From a checkpoint of a small transformer trained on Wikipedia.
Size: 15 layers, width 448, 7 heads of 64, MLP 1792 squared ReLU, vocabulary 8192, 43.5M parameters.
Architecture: untied embeddings, capped logits.
Each number is 128 + 24 x the weight over its row's rms, rounded and kept within 0 to 255. Layers, rows and columns count from 0. Numbers have three digits each. The size before them is the row's rms in percent of the matrix's.

# down: layer 7 MLP down (transposed), 1792x448, rms 0.107, rows 1202-1314, columns 392-447
# up: layer 7 MLP up, 1792x448, rms 0.214, rows 1203-1314, columns 392-447
down1202 102:143122137119160107119122138160137138139148127153123131114147092118135144120131141088122083140117120110149124105146111124154134140142102168090120141106114150150131125093
up1203 107:130131115081106147145131128151150138101108163156105128144153128152078140113113126149159137126069111172088161100136109136109111107112113144121087126131129117098091086121
down1203 107:131105145118126129109109182184109148141099124108144155152134151095144090159105139175142148150087136165089119115094130151148136100100125119109121145124161131118166137125
up1204 101:110098108112116109163126138105148113131167080146120116147130125063121152142147112053092136134135100095161143135159090118141142090148124129111162125139139133141133128122
down1204 100:132078142115145151138150170129055125106085138119103177151162129130115146097138102146107128121066141150131155123139126129127113066150165139170085121103096122101133121124
up1205 094:135131106128142113153151131168137137109131080100126133108097100117115152175147111122154102131159155156108130100160136145118211123111141133145128139118124099133120123105
down1205 088:116164149120136115141152132116114126195121134161098138123146119153151126082111125136142169167144147138155103165123098063116126148130171103153103072120134157107102157130
up1206 103:119105112134150110127120172101090105124111094135154124126108133127103151120135091143106123111092091061162135142128119129121162117109115111100099133079127152142093174148
down1206 104:118086117145103117107139126123182068123138111162126116142143153150109139147110083120138107124122094135138156136132121153096105150114124210131116112124117144114123121115
up1207 106:171125130184118127139106134118132129125157114177119119121071091095174114150141143124147149111161150110138126135115150095132126154113096130116116124173139136153143100167
down1207 098:094109144125133137176100117123139116130109073125153131123095102125136131136106156111167132116133136129118074111132114143149143144162121170094111124135130175145130159123
up1208 102:161091122137112109137141151159132165125152127148121103112095150106137144110149139118113147154130096105125112144102087114114188092151112130138131127154117099165156089151
down1208 095:121132117099137153169150126179143112173079162126119144129129117146106154140150108097082144143128119120112095108125114111081157164109109109162139146097100069132149164129
up1209 100:154153151142122157094179145128143084096147113146145094121142121149109147180130143096101106104143119151141057074150120133151135155087131155099166108110090147133131102087
down1209 099:114138116107122105122152178122158111093138140123146098139131073113153131129141157067124165093115118117093108132170164160138138123149133168134120165113091156148118132093
up1210 094:102123145110128120137101113084130135143128122080076119127163167137145141138139138102155111106173173107106136103139146127141117156121082126114135136117088112141134114122
down1210 097:138080106105149172167086119085132152139138163097129123116120120124139138093130159133120139139130130069093140130139146139146105144118157104117093135132127116121177145138
up1211 093:120118121125094138132084188138125141073140160168144112105194137101157128138131116125142100095107125108113143140109111141184131089188120148144127134172139118110163111166
down1211 096:139116107111099132106147133088146092133087120162185159104146150137093097081125184100152171124118112118143147118094163105143119133146129103069169150150111137097142165110
up1212 096:145119124118126153101140141137139120165151098126162116130157147125094114174132115110091094145101130100145132148161146088109184140105126173125142139122129119147138140140
down1212 095:129104145106156073135154097112120137168124115148103126089088093121133158183119165158127129121086122113118160131109122122150146070109127144140162151139127135081125146160
up1213 098:125146125163170117099100143126128091173151101114097096127074138136143154108159148102109121135135156116095154150151146149129137180142116136127135089127137105155103113108
down1213 100:136154125114152118117135124090108149161145173165120130160155124155170138135119143136111142143131110139159137123152115118143136089097107147120118124154107152128091090101
up1214 109:159143158144152111112109154132119139138106136126125178142140092128139122146095096121080166156113116092134111152119100160115151134125123086138052118153128108149117107163
down1214 104:119166152174136115154118134127154149071134108123131097070130107080120116166123123107142142143120084127116129136105123121176154120110114132121091116121115142125106095156
up1215 107:145121142094159139094101141127129128122124108144151123112132094173181125111143114176088119118120165169103125168126122111146177132129161127104112107140140137122115151104
down1215 094:144127096131123128189110130146147138153129130099122131087130144156137125126168165105104084076114130140118127148145091163155196136155146133102146144077085139120105116130
up1216 107:135114107181135112140113148097084118140154109135150153112074103169107167116165179137152127132154155115149088144107105099122144075178128128127143124111100128115102119118
down1216 107:153120131176167132116112078124123083112110148123144152135122110130145149133108117149152136127135153105131088131121122145161154143124129161135111115123109154121118119135
up1217 102:154127114107130134149096125137130174085145102133111143154130141165092165106170149139117148124179142108117151158103174149117100139109153137113136136077146152155116120122
down1217 104:078146148127126083131128120134148137112106172134123126094124106120152143095095113126140088100138127157106098095140148135138152120161129089130094109149110147113128165115
up1218 028:109118141121118107152118145141111167111150131117142124126100133089142104136111116105140136142098096065158141114127132081084152088082143135112168133088154130111120123148
down1218 039:144125171182122100147107137118151132102113149098168120144121143127140170184099145144113111120105118154155107134064082112138125115164097144106070144112074149103218117117
up1219 101:123121179125075126122151148148113157096176075137121117112138115132142146164139145108143102147153085115135084163093090170117108155150145144146136132104116157119106125129
down1219 100:096155134145115065132138117178098127122173101119115122151119107131091167159141159115130151092109114146142114108123120167120133127152097098149118143097127133127138092127
up1220 106:110103122105115101083123112095096177168150110132105099141111138149142093073146129126167108136131133141125113078111129103085117169111114130116136113146150086137117126130
down1220 102:133127135177132140106102093140139113145121082098110118125094120124122110151113140127121092094154118165127135118167115125133139150104116134153113125120177119166155118113
up1221 105:118132170093138137126137112131151135147144132108141122123147097128165093145114136141106104079116173142145082136139154112106124108163138129154157100136103132084102088086
down1221 106:142192148123112101137135099124162115147130117133121145164145167141084093101108146095074144113117129138124089133136127149139095147140116128124142123135130128164112143107
up1222 101:088098094109114160109129134174135129104148110120109113105132134127131153139105120091116149074147116143137149079103143129114117106104107110115073121132129122128119117126
down1222 098:112115166139119137118141131144097164158145076123117183137102099115142091172155113099129152087131103131118117099174094104137141150140134100115082133113121177134132132143
up1223 093:164131176100107101142110154140078149115123126129122171067146116175063110156141117148125132117082150132112142143093128149120134079133142117136147134112093124150126136123
down1223 100:144131144123137101124095127087135091105192110141094118147125091134149103131102146134139158110119132135210111126160128097146143115144103100135105159147148174163147139132
up1224 095:164157128100125170128154097102090114088103123146143080100118121153126101150090098103171142105117111112093109155103112140109092119115114113191074130105105104153096153135
down1224 096:147152115091162163101125138163141164131091129109147111142168099085156133115135125105085116106143127127099128140118145127105167125146163154114152174147130141159113125102
up1225 100:111125130152077156136168147153160131103160154168112129124096144100108113151117140103147140140117128106132146127118122139155151131125164134120132123130107170070149117180
down1225 103:166115143119139166113104128151077123092103119164149158140116135154139152134129105133100144066108117143127132103107153121128131107103120111122133143146158114158187124103
up1226 098:134131154127143092116155106151124145088171133088151110124136138124121093123152157131101146095100139142110088137085147159121142161091070158150103111135137121129132142099
down1226 100:168124152035087103153123114126111159134115140140104100092078125080125081099119118135130155165176161141131144124105097130105107083084136128150109131124122106109092102067
up1227 116:093134179144145159115118144174138151119162149149155092152132125135141173120132129067126117149101115129161157122144155065114132113141167121138104163143139144089110114136
down1227 104:113109112110149091110089101124102157150107072085139160136083114114117117152160142141132141112121144112131135100122101079131119124143158137134132104145114102138145144058
up1228 096:123140115143101163144131153156092135167114147135133110116134092126146151178112100088166073104157171106141121134132111149112102142083160157155085140143156109119142142155
down1228 094:149104129136129099137126139093136166129139106150163150117100110134167131145111176158157150179118127112145150157134140148094097168098089132136171091117114136153117145171
up1229 102:099099129149128144141073132135147142105101089078138134139067126095111148118138105170133111099176161111118142144161130115106116118096107105123126112150090135075153135105
down1229 103:126143163159146102139105120100155115152104157137141128122135170128100134136091152172151070167151132142111116172135066096118105145139133154166166119147076172129098080101
up1230 094:108147116121096157155077136133116136135132127151104089162123163099139105142132163116118179165144101107160178130170123129126080117131150085111120136102133134121093139093
down1230 095:168121088083141148154092158090122124125131085154149142102150102169178118123141105144088124150140116100105168142196121141136131142124140124104120125123106119115143189146
up1231 115:181155117117155154122143045109118140164112095096097134138091105112090077103073136099188148134183163156141135108116145141110169149090087141138152164153124113072124158143
down1231 107:151138139148085086115116121137145120174142071127156150151099095151181129094082145115138111128139108084101088139110112079111112154133130160140148114138101135139136101102
up1232 100:109129133143098124146133127151136116152120175129049128109103107103159116153167119144135136138107173161118142138118094116099121134104165144096147086094139105112133115087
down1232 105:112116141160105113126127079113095134184156165115123108123111099125091148122095149081101149168131126143136125120116148126157117137097121143136137148056150130126079146112
up1233 110:179078086133101117106138120119147168098184162119138150133166096133125100149141141127103117120154128107135079136140117072155135111098081121106105112161164155114152132143
down1233 101:142145144121103148072112109163140156144126138119115127103147132129119093093126130126168135102164174136113106115166143116140153118140100107139086101110104132138136094184
up1234 102:110169124152108111137141122127082089148132083123152119100174094157119124156123156104122135112121115144096116168097102110141138148143143120185132128101118086144157155140
down1234 103:122114092129154124163164126121154142132111153137111122168112129121152134109142138101104145097117188147121102106114172117157125127160117097107071140131133130121112124107
up1235 096:139136103105118161110089155124080122161119156129159088135119094133160092103156136091163151148122147151086139131147136090123140113078115120084113108145084135107131088069
down1235 100:152180117096145104083114127168117096148149162138141165084079125129114095135083087115139146131099121134140141143158139103108122082109147112140124100148096125070159136168
up1236 110:139098081145116097122139162135127129127114150113109103162133132103139139104156135126135161138060117148115128175153169141124082131124152137118177121136088146132123163135
down1236 108:117138107176128090126117144140114136111150156155111108174179155149153152116165150129142098118136122116104093133113116137118124106135124120141108158163130182098100103078
up1237 100:146124098171154141077133136139167139150121130126159087119037153070123153125111130150138092132107110150134100097130094143112128125154181103152131102129142135136134113112
down1237 102:149161124161149130060137093115142154116113097106146098140145178150107137155128159113104115182114094121138109120140209138146144122194170166062134088143166125153109122101
up1238 101:150109115112136101094100125145099134131167089122120143167106147122161135125133149134126111141139126081107128142106117126112136131119115108116136168154144093141150080120
down1238 102:076108098127148158119104132154123123124123112136136108142126129169095084121115126101159128110143137122124123126096092147137134096103094087143133131158091104151121145129
up1239 103:110157082109149157094130097115127172121142140161116157123107107112154160156139118157143124128145143109172127101115125136099138095092108142159106107153173114198093134107
down1239 096:098117136106102090130162144097147159084110098141084175145142149127121101133152141127150128156142148121092123127145130120084109170140103169152119161154144114164143123078
up1240 107:116149145143168088134107150110159106103142140089105125126117131128135129119131118169130145128065099127096114115108106136143164150153133180131137129127143131130109114137
down1240 105:108107125121115133107146105100150092087126141130151141100081142119143122190129144116097123125118137133087128134127148090136164140143135134140140162103118124154110131109
up1241 099:148135127127119144130125130116114162106158157111128139157103121115101129116129124135091102101115163122174124139131179119158139148163089098118129108119114123136146132128
down1241 095:131175152148133109174161092091149147131171095106134162130101123177104153184118150113137129102158096145139119160133162146123113151096099149108146162099117160157142127148
up1242 107:112123157153130157131129113159169166137113143097133119118130133141116148133087133140124069111101194164147121141119089142141106120116117162141102122094146100121134122113
down1242 104:141102130117115154102143139190113131125154078112085148142116130132185139136147165148160099098109120099120097168124122156145057114117134099098129127131186124096113121078
up1243 105:114120120121103158147131110116137142089130116183124118150135092116139166134138147114128096130088109142138147146110133120116137149129134086114085115118119131131134125124
down1243 103:125103150104128131129112144115148100135122098098100110143103157094159157144159135175129110095136142174111134154070103149113173103131147127137152114140112176190109123101
up1244 099:138106170090115136114098135088113084101123096128114121157099145100128116135104106150111140130144127129161135134128122157100123141140127142143111179131173134170120073110
down1244 104:123172141141149106110114130146128156132116118110143090116126135128152095119125098122115145123153137118112086117120163164129129144125113100154105108125103118174169168129
up1245 094:108104127111109131170156118119154146125159140105156129132124125122162103111128088133105111132143133112120152088114141093141150136123112119159157080109111106133166108105
down1245 098:104118139135089158156136091105123119127160122126173152112124097152156167161103141129140129119107137156156159115105122177170156143129076125135112165125119151125114120173
up1246 105:111104078149162141134097118139128181119104133147135142120126129136074142167118104104115085132172139119152164108124126104082137159132121161117125139141130143139101123083
down1246 105:113104127084155106096110141139152181169138087140159171124147134123142119124101111117141122093110141124118101135148129139092163140152099135099118137123108132177098137126
up1247 100:133090132112166104124137141143110117104118167175128081090160118124150096120155161111080143125147156141143115146109119156110136164097109083129102125148147108129165097098
down1247 103:177143146108162112154123166138145115146112151090136130170146150128150155164153104159129121167150108143153083167096128127088193146117134097162114121112123137087157140146
up1248 098:124084133107161129142134128164163102107153107138111114099117136169136153163113116124133120118102108091127138128172140142137120112166114120133192118112134074112165096099
down1248 101:127160106130151144136127135115154118187089130152153103117163097129151140124152083104152151130167148128125106151088154152134141168130101117084098124120084126142145171096
up1249 093:103168101128080123122120125144116122117127142151097128147153149126143149153115137143159112145131127195117099121129136100113120162146109116142115158113130127128104118074
down1249 097:172126109110116133133110105140174092135123127093126146143134084106138159164176140197125136116071095148140105160173137106152155100162150147179126120110139125104122134138
up1250 112:107109085128139168154141133107156135139123146093152117162140145094114118160147161113123087144164130144168147106131140105138104147152099133144129124121135132115119143109
down1250 106:147098150186142111141145133177104152126116152095109121139152107121182069086128139079104126116099085108138165134122092102130081149134134129086171156150139116137127103135
up1251 109:134160137143064134165104103093123097075097094166147154106143110134125092121136156149134140102140149140130147148127110123135129086154159124155121109127149117143120139135
down1251 103:103111140120161094114163093207180086142139121117112135169112140170126174095118079114090149138097142142117113140089171125157135128116118103114129135109169114130137106111
up1252 092:133152118124119101128133150109158133065134131153158122188136118178130105161127141162142148121150171117126150155115126098115134132083112151115118148149132146122101095129
down1252 100:113126163076091151164100127089119145110168135097152142121130129110109167094092096141110148127122150143095124085141089140117171129160105159116100105099124119133100135113
up1253 097:107136098156150176073153128133126089122084154121158137145068158127134120155122133116102156151105130125131142129101152131151138119172096156137130093158124106130105157087
down1253 101:106146095094167118163118121145102165142148147120126116137181164114160091108130129132105153121128138125128134110074139119161136150134091103089122145097088137132121149089
up1254 101:117124109110103122120112139172127150163112116127130124132134145137088154162132129160138133094136126119127170139107134158163158134103127122090117091125136140140096117144
down1254 099:142137140146140121106170099099102108148164143101146141136142178120124110149100155109118147115140156097142113117164115103119103118137083120138080107102140121150136148123
up1255 105:081114120130178182150155164119107112081133124124159150153098102110171137152145124119088111161100117107123141144096094164143119118126139139104136125147142095082125116133
down1255 104:118086141108148102139129095148111109112151113127148108116141145126129136106141138117118162123133127095110166148129167084152146122134125126136146140134094143129103123089
up1256 100:138151152153128104128131110124128156170090166110105195159109154125149128135126105087131083118099140139149146128132158122153150121097137145133130096110135133113121107106
down1256 102:075113118119161150168130136118115120162170115145156142098141126114107142161137167082184150102139137107170143120129151117096151139122168132152099147132129116151141138114
up1257 097:134156132123118117125109140149140154138142087099104167118172138090133158111120128141107133120126111151123085125085128136135137157125160126148124104099116081061184185159
down1257 098:127112104116093125119105118124124140067124132137097124087120143114165138142110108145104110150106162110149144188112136147149103067156153092137143087134098102149123123137
up1258 097:117123142156151133122093083120147122127124131117119192135128128147150166116116160075107087129095183127149083097120102098126104127136127115097163118124130133151124091152
down1258 101:106173110137155123144123161119127101091132144127123145165114118119089096150116130142112141162084147108145118147117107153110151126154092127142125129158160130087142170099
up1259 098:158127139162146102171132109103123083085137086144154152090147134092141101125130123083137106101086120109164093094111089107131129126100126133152160118153151132137130117109
down1259 100:103124123163116138108081131133099092178163110110122104114133106114146105123133100141135131151133113127141149124097102135120131119100146124135121092176144135141155124146
up1260 092:113146125084115149165090136130152132093159132156118126116137089135102155124137150147160156161121129148163117123108145140127120125101115128108136148135114137137159087092
down1260 094:109081151143143150102110138113147152117133130135113135140153110121119197143185110095161127098124126110105138104121119162147117127124142136146115141127113115134127105119
up1261 025:114163170114137105122149106137126154079122129100127105146117143140132129148112129107117126105117152194113168087175109122112140114160154152169097117133108114176127120130
down1261 037:104132145141147118119114138138133139177091114132166182113103125165127129129140136110144146141156105120154139118149122101121175062152077125112158143114102133128153108097
up1262 093:112108091122131135127166152086169123121118168127171142130128116124151121120105084118159085139153119109130153139125164162103118178153100132139090096120112166151115087140
down1262 101:108121136167158119140123139030088124133151155147147146126162140147098106141085127197136061168139126135162168158113157149091124128117137126125101150120101144126093136127
up1263 100:139125141120126102122136135092159105132091133158141103085152109155171124156132145116124110110178129147165099115085157106097141142092097068180066130129146100154103153156
down1263 099:108143113121191124176138111078080138123103095130119141110107172101162142126144143156127137104142133128120125146161115116117141097149129109107134128150120154135122178125
up1264 102:061114185085126121162123100137144169142144137106141055166101154088112134158138114119170090154112083136126098150151145125115160105131157079114156073154140143135117142151
down1264 105:144121127113140152157153101123093136115101126136117110154128148104145146105135090158120097129104097115139118138132095115076136082142123133089119181143129128149140153096
up1265 094:194101112096110123171114163137153158153150125113153092106133122118140186122131138101183092139095129090183128134122126138109105115146185123143142132111130150113142093124
down1265 093:092131098136192085110132101165141151165113144130118097120155136138128153108099158121152125122149097152096165061171111147144123143167104104141134178089148111187137103139
up1266 105:157118145085144105148136153106115169109124124089129119149137111146124126094143106146162122090152154127149135097144097110107144141168132134125134171133156114112121122140
down1266 099:143161092100190125133131118097158159128171079160163110135126108106161107120148122142132112127148201126134139091110159159129159151144147129094120094152091116059141103127
up1267 101:104086086134140164112124154129166121118135144114118105120111155093121092133150093094085118093164113129117118095163145117072080134194144146102117108134112152107164119094
down1267 099:135124137146118092139113111095135166182093122145102103141165101175098148119147112159115150118124133127140138114116156120165079147140141128138127147109102108119133126130
up1268 087:127117129117116162154128113116131174127158086128146119097118099081138134098126095131119118122155145100163081108098132088152145115115148106113133111117135120127119109110
down1268 098:100159140077144123104125125117141137112108158135120111137127142144131131143138109142120144115104090142105155131164162152121166102136134125131118121101123136151175116139
up1269 102:156120119132084177137154116128143123122129137124081124140128149067137135119151181122106139119073133142129096131146093124134068166102145157116139151125146145110106128146
down1269 101:136131131134125099080145151119113091112138116126114126172136166120142107091159122125139161073095118123108147152130125125106069122124160159130133117158119141128134181101
up1270 097:111158115111152109112136129139174167134112129126087089124131164131113206061121123126163130124132126107099174093130138096128118166152121111140147105113135112145091134109
down1270 100:148135133101149171096105113095131130128160129101138090145096147123130130126169140113105097148136128131133107078125134109141107135116103112091089123157123138118135097132
up1271 093:136132133120144134112181151116130107114114090114138130124107178149153137119107124154155097122156188129131113156082148150136081137112107075105146120092099139161112121118
down1271 096:141120144140160115097134176139109096157157136115157127161111138082140148119101134144158117105154105086127104115123135113130103124088128108134112142155088086151099098116
up1272 096:152120136120128143147111118177098116162139124157100108137148145110091129174154125100125125127127103115155148157112086157095120147117169115137151122133151126140110130123
down1272 095:133162099133164161142151115142121135135120134149108146110125156101121106159145131132152124094138144164107091137114118120169116140153070178144158182157114103083094137092
up1273 092:141136164080161095090133121169095156095111111100127161148105156116145144139127117113163144104143133105157133099142107148112154110129097089115118109180134118139147106148
down1273 094:115082147131170107140110133099167092144111150150125095097149158093079125100148137191135094119115101114102120131128138113144133083069173126101158138141185137182143116141
up1274 091:147136106136103116111145143123082156102150134122140113115157112136106114117155157170153120121149110161172124106154118129108130112103083118145151101113165143145101117096
down1274 095:128124128171115078125149107093149098148152150175162139157100119147121113083120096159153124118145143142114125086129135126109122109156117088169097123087159171128134104110
up1275 092:138118121126095111182109148125178141153129111132156112149112101126147160132104087127139134127146138108159113124129103158108134090064106118088133078129108117108144133107
down1275 092:121136140105157101154175113088134156141115111163156176101119169125129094105130152116154128155106133170135130108128134159136116121135153115113142112094132102108160142077
up1276 108:128096132154111132123114115178126190096139101129082099094086148118122083147146133145147111127148187089133115154110091117093146166146127153125158132163143116104137151113
down1276 106:146130135129111097116124095146141117147133129130136090096113140135142088130138150119166135130112102149139106120146153159160094104072131105144149098119127125138109151100
up1277 107:171138140139090135143102121103158146160117113132165103162154086129131091120127154167124130139086136111082143184101125113091157099161118153155145181107120091136132129117
down1277 106:110142136130137138135128167174112153170114136118180110130175125096094142172126168092161127159139114110129139152130130134163129152112126126116121161123049120106122106122
up1278 087:109114116148194153105130139147110106141110116119119109135109168120126107085147136137128146117175099157114142173152147116132163119125096117085107154165136105134108182166
down1278 094:126158153146098139125158149140108144130143144126114122113124155090090135114078140113119142145172157121087105128152110113147127126121115086176128082114141108141124070078
up1279 109:121103121085099143136120113131121200096113141144157113167121098129136128132106106124142159083115077120145095124136109152139130116126072086119135064117119126132133147160
down1279 102:074135172102116184108090084117123141140123114103156127137101105123129130101133137133100127126111156139154119160116155107137130128120076154080075102132139130117156115162
up1280 100:105170154140163144157142134126124130130107136170131146122168152098135124108108191118142117135109123134138130127124102132111127124124117197125146171177168122183100126106
down1280 105:115131123136148159120146165107088154145098136133097136122114094119158123147131129119115102075111187141142098127147165099101141086126141135119082126145128125067125120140
up1281 098:127122145075111134176148163161140093114154167112123126119098132130146126136154123143124085129104146107144112164064132121135138109093135101142144070085179167156123073149
down1281 094:178107074177072088112138063142133110132126171155095147127153120093106181161084134157147144111114136094103151101119160122111136144108135079119158119136103127106148131109
up1282 097:160100122169144062154126149099132115132120147097153130145119138096132100089148144112095136106079161157133137162146149146064113115138154144109116061132117105143091132123
down1282 098:156119140103134129108152096135100139099176105136087143122172097121146148120087160134119101154140140084088160150129152112125136133118140108088127111094151148112183158114
up1283 098:119168124159118118128131174079116116184122172132138122111098111133119124141163109116160114137130121130130112127122101204151149125133152138126181147126121146137086147137
down1283 100:109164113126115125144124126101165101152108066105120134113103090106148096153155153133089104149108175098148180169112133151149096139149160180153153146119147110151134118090
up1284 098:184110103127086109117115144118133119140144133167170141088168111121117132116118138105115138164121105142091166149113141127151105166104101126139114126152178085152125164133
down1284 102:133114144113069138163090141150140074116144103119100147142141142107154130072156121100099140132168137104134100085085143124120135111136140125123114094149097156114132155135
up1285 103:142133122181153157111106109157137173141165124155078101145089177134136121142089122115136126153122141187151125132123154134153126127143124094145123147133137088150148142145
down1285 102:110073111124145080134138146104158122143174125153102152178165081102141115139117122118060153092158116138132121120149155134124162140123129123054145136110156112106091137148
up1286 101:129050120156131131163121136131131106102188145165114129121110144166137137126077147146073140078098154107149106100109153128093131186164105118122140110136107116149118139102
down1286 102:069149133130076124134093136133090128118154128117160140135103131138146135158108107136107151113117113128133151119118143101112144124147105109167123110136135089123169122105
up1287 097:162193158126172095101086152130090163084093147107128124110132102141065152152066147144121121141112137120144117154145159109140108159146136112081175139164154134171148136107
down1287 097:107121147089151095138124139135097166126181139146175094061140137118099079106128146148143141129116134125117086113152141114153096157133132143105132125121149116129146116126
up1288 104:152112141129142129136156159142129149132141108146140149133126158096105147082127142181107103132166097114171122151126135089152139132111149120125131146110162140142164092135
down1288 101:140139148112115114114154126163107118124098157151116145189073136114103164128083122099091128142150105137136076127151151131097162141126151126102110130152131116088135100122
up1289 090:154089166127117121137140135104111115127092140128107111142130096167148107135114126130132146133121124154169167193119141137102117137101170176128119060122142117082106100113
down1289 093:131130140106141156110152086087139172105105110130151126120134170118125106119078145129127119096140127115118130122124086123126126133145119113129125147124129134102073104118
up1290 094:102091136109139124096142134107154134148151107093083121121126148144123164144124159138101074117130130140152131146116130138122116141139145149087058106113114119160138128126
down1290 098:106135063107148066111089112109110159096136140080109165111133165133099101147115099154121163125163138150119127132146111107126162159098112177132155102157092145159130114115
up1291 097:108123141172152150171121110143112115162146162144122156116116136116138162142150100131138116147116166140122106138116115081084165167081123136120101104130120085089112141102
down1291 103:109092146176079095106126121146122132102142093136116118135159163147123115129121139119146182122171140157104128114143149140129113097085111131087125121128125131123140084139
up1292 102:139143169127105128146108113151131088102135133103116090158129130127144101139124153128158139083113110130138137112111126149098126100116119151136123096172114139180089151187
down1292 100:101155142156168105149131141181122130112121152094131096135139165139123098161144128104118153115088110084141110135116096139134129088151105124110092135101136172128127167092
up1293 114:111091084102111117158139093101123110109094118124148120129096127155114119203132121148134125142129090176119151110145137106097094155110146124108112105125110135089107119101
down1293 105:065116133175102145074084132120085125175099077155130124118138112110112091155074196111084138150107147140117154111144098144105057147137120134117140092088147139101132091103
up1294 095:089119112159132148128144170080117162107118183120079117092120161105136140117124132153177100131108151168160150123192135100110144148134134118134098117100075131157128105126
down1294 094:114118116110142108125137133132139176156152117125109107160156163121119117129116167183100138118077112076139091141121156134117131156129135111169108163120133146129132102150
up1295 102:129146168124160103153144157135134163147154136120094131103114132128122137123109118147098119154104184109143143123152105154137192081127115105154167137178132112109148124110
down1295 103:133138127128162135116141120137124150137127145094163150121133119152105157102095136175097170143105126175088180108097146115051089152127126133116143168138163161143101128097
up1296 107:119189127161130125138121154114181135169093136114153156073087139119143155140134131161142100132131135115108121130122130145110127101125146114164136111124172130140135124135
down1296 105:124108098145131172145136108128109158101161123125080151153114111135161109128143132153103099186140113132145136129135119131123133130151153129097059095129068160126144113141
up1297 106:169123143090140130092123141124124121118090160145167123122106138137120163124118146118134133145118124130113148146147179125121122109115145122151127122123094135136151095128
down1297 107:127103149132184146108121132136077178129096126110114129079151158129149116104149149134152130112150100136127139128156101131121104147106154136116105124118120086147140106141
up1298 098:093140110113139145132151173100112127111150091159113091139110164128175143138085081141141127136142113102150100092157121139158095189122126137094134121108149096106118107168
down1298 099:182142137112088145197121161128110128113124143121140148127162153132144176155123129160115129133126152151094127151125123103119150110126122154130158108111139091162124146150
up1299 094:144126106160118143159126096103151171119152155135096100139074132125135131104165125147149113153143114155138104124097126094135150108131130139106169165145121150087128095105
down1299 093:185126140169194104110129125147128088139103142104104119141105130117139092088113106116154149129147100118128113082123114135105159128108096103152110132132118124067090136175
up1300 101:144124120100150112163124130135136115122123159110096108118119145120116095107079126105167116115140104137102136094110070084111149096154123130139141092132130156102123137132
down1300 102:140171110129123120154159148142117162120095119152088156124135113131148178101131146134115096140107134113140121116106114117178123145160139106135080091114147144126137133141
up1301 099:151128159111125100117098099158095087109118130158135107170118089128120150148137124110140114093111162122156120145123173123106130114120152097089100123134130134144160166114
down1301 102:146128120143126157139090129159151140096119139121152117127112119138148177126148116078125119107141114128119143166152123146125128163095145109133123122114149161129113158138
up1302 094:139126150145173182114187075144076137133133156137149146136133128096122109097143138138167081125140119124148128130113133120083121110152107142107153117140139156121147137113
down1302 100:146115154153124108132117167152119121120121128159089120117117116127174137127168128134156167141147130113115169110129119147118109130146140138130150133118124142126124104151
up1303 097:133094124094124134132106124092112132148120121128149135132121117128129142115124106101129088100156145102128198125131153129049137121093095114076096096149132096146129090105
down1303 100:139126122144184115103097093099156132169138169111118101099169152132139142176119119148109148103125119082137144097157102137103153119079137113140167113101106135131102099154
up1304 104:120159096183136127135125145129110125079101109157161150121131145149103146122127117124142151162157130118135137132079106135139097096132118138118076112129174100158114129134
down1304 109:092130114164119059150139132132128199100146124096144173164114130130105081114131118106157145095158145107152150130150111154120166086156128145113150125136168124157109157143
up1305 100:144093157141144130123137124159128151106181103089115146132138102115114116122119106132127142106083096119129139112142117140119158166092153148114115151132166099133103106132
down1305 103:100128121129129155134110155161132092106162129150143151177100057133106098134171114149084152134153143069165125123105137115143154089134132130080150087122129097107132124126
up1306 104:177146159107128146161130079171143163124148104092169103143147123178194131183094146095118106126114144087150167118139126152140137104107110157116106127144132167143108101110
down1306 103:193118128163158141156121111133098138129083127142146146154141153158178121103106090147161104085128127120151106137175148090116137132128145114139127145130151150152139118099
up1307 108:183091135113119134154124102140155115142106160099109144109128142110137136154115127100181126131083124102125142126144124117120132142152121134125132137127126148130097122163
down1307 109:118099114112160133140153121116082157113131122118174120105162119125123116157138091080123139097121149131148127152153137087109099155161144121153154176088124130155120118141
up1308 094:109108159125122145147107131111119154118118140134130094134175112114114122112103103165146106117081135114135101134095160088105140127138133146130130113110119113124142152079
down1308 100:165147112117098112163130153132121103148171132113140181144108153147166114155106145099102122152129154161151121092145117158122083118142137153112135128146123148125138100130
up1309 098:116144112114129151111088131132110117147148153143139120097126087137126103142137083146098169112142141099113106090121104100120140146117103093113156122117126120147161124127
down1309 101:144152142097126148141114132204130094148180104128080090132076147133140091136118119104119172122122120134102142153151125182120117057133111140079159135134112132124117123113
up1310 102:115184089124110190153129161155137136175171139140139122124075136123128152128170156119142143101152143129093146145092092116137123145071154148130134126132134152146169150108
down1310 101:151131133147152134126151097182116125128087173138116126125154089173152127132091154157123106076152121084129138140133122121124169120148095077143155106088126151141159105127
up1311 104:111139138148126166162127157123112160066174094119152157117156119157138157099102153071128157133124157166111174165109093109165115131128163076117141119108115129101125126165
down1311 103:139124135141108125195126094107101152138147130131124136107166169120188169109141140139120142071169134187156124083164132150130122126147085144123134116149173142127117105149
up1312 103:125174082071134135128116103147110156127122132137129102156104126101119081122145155133153105109098092090142136081127153119129125161167122118120109125135194124118118142111
down1312 106:098139142132134150157128103129123126112110088166128104115147117154162127152124113149119127105158127131142116109141141113082102136137124168122100121144145118111095134119
up1313 098:118085106158138153134122174109119096187182147118108131138134136122128100136127153150159106120089139191098133134122132137131182092115115119165137106074131092090188119132
down1313 100:143110109100132111138105142166133121128144115120117146128119133120149118095063098155086143131118148162118159117100096166106177140093148107106120098159109090121107089112
up1314 111:132144097132104129143130147103150156161116136100129134133120111086093117093136144145129108134113065094123138087124140111136106112062108120110117146127102144134124096162
down1314 107:137152120136100137107112141092089096117068119149116148126116131115103116111133127141144135100158107174103115089116109112100144099088137151146071128149097100129162102159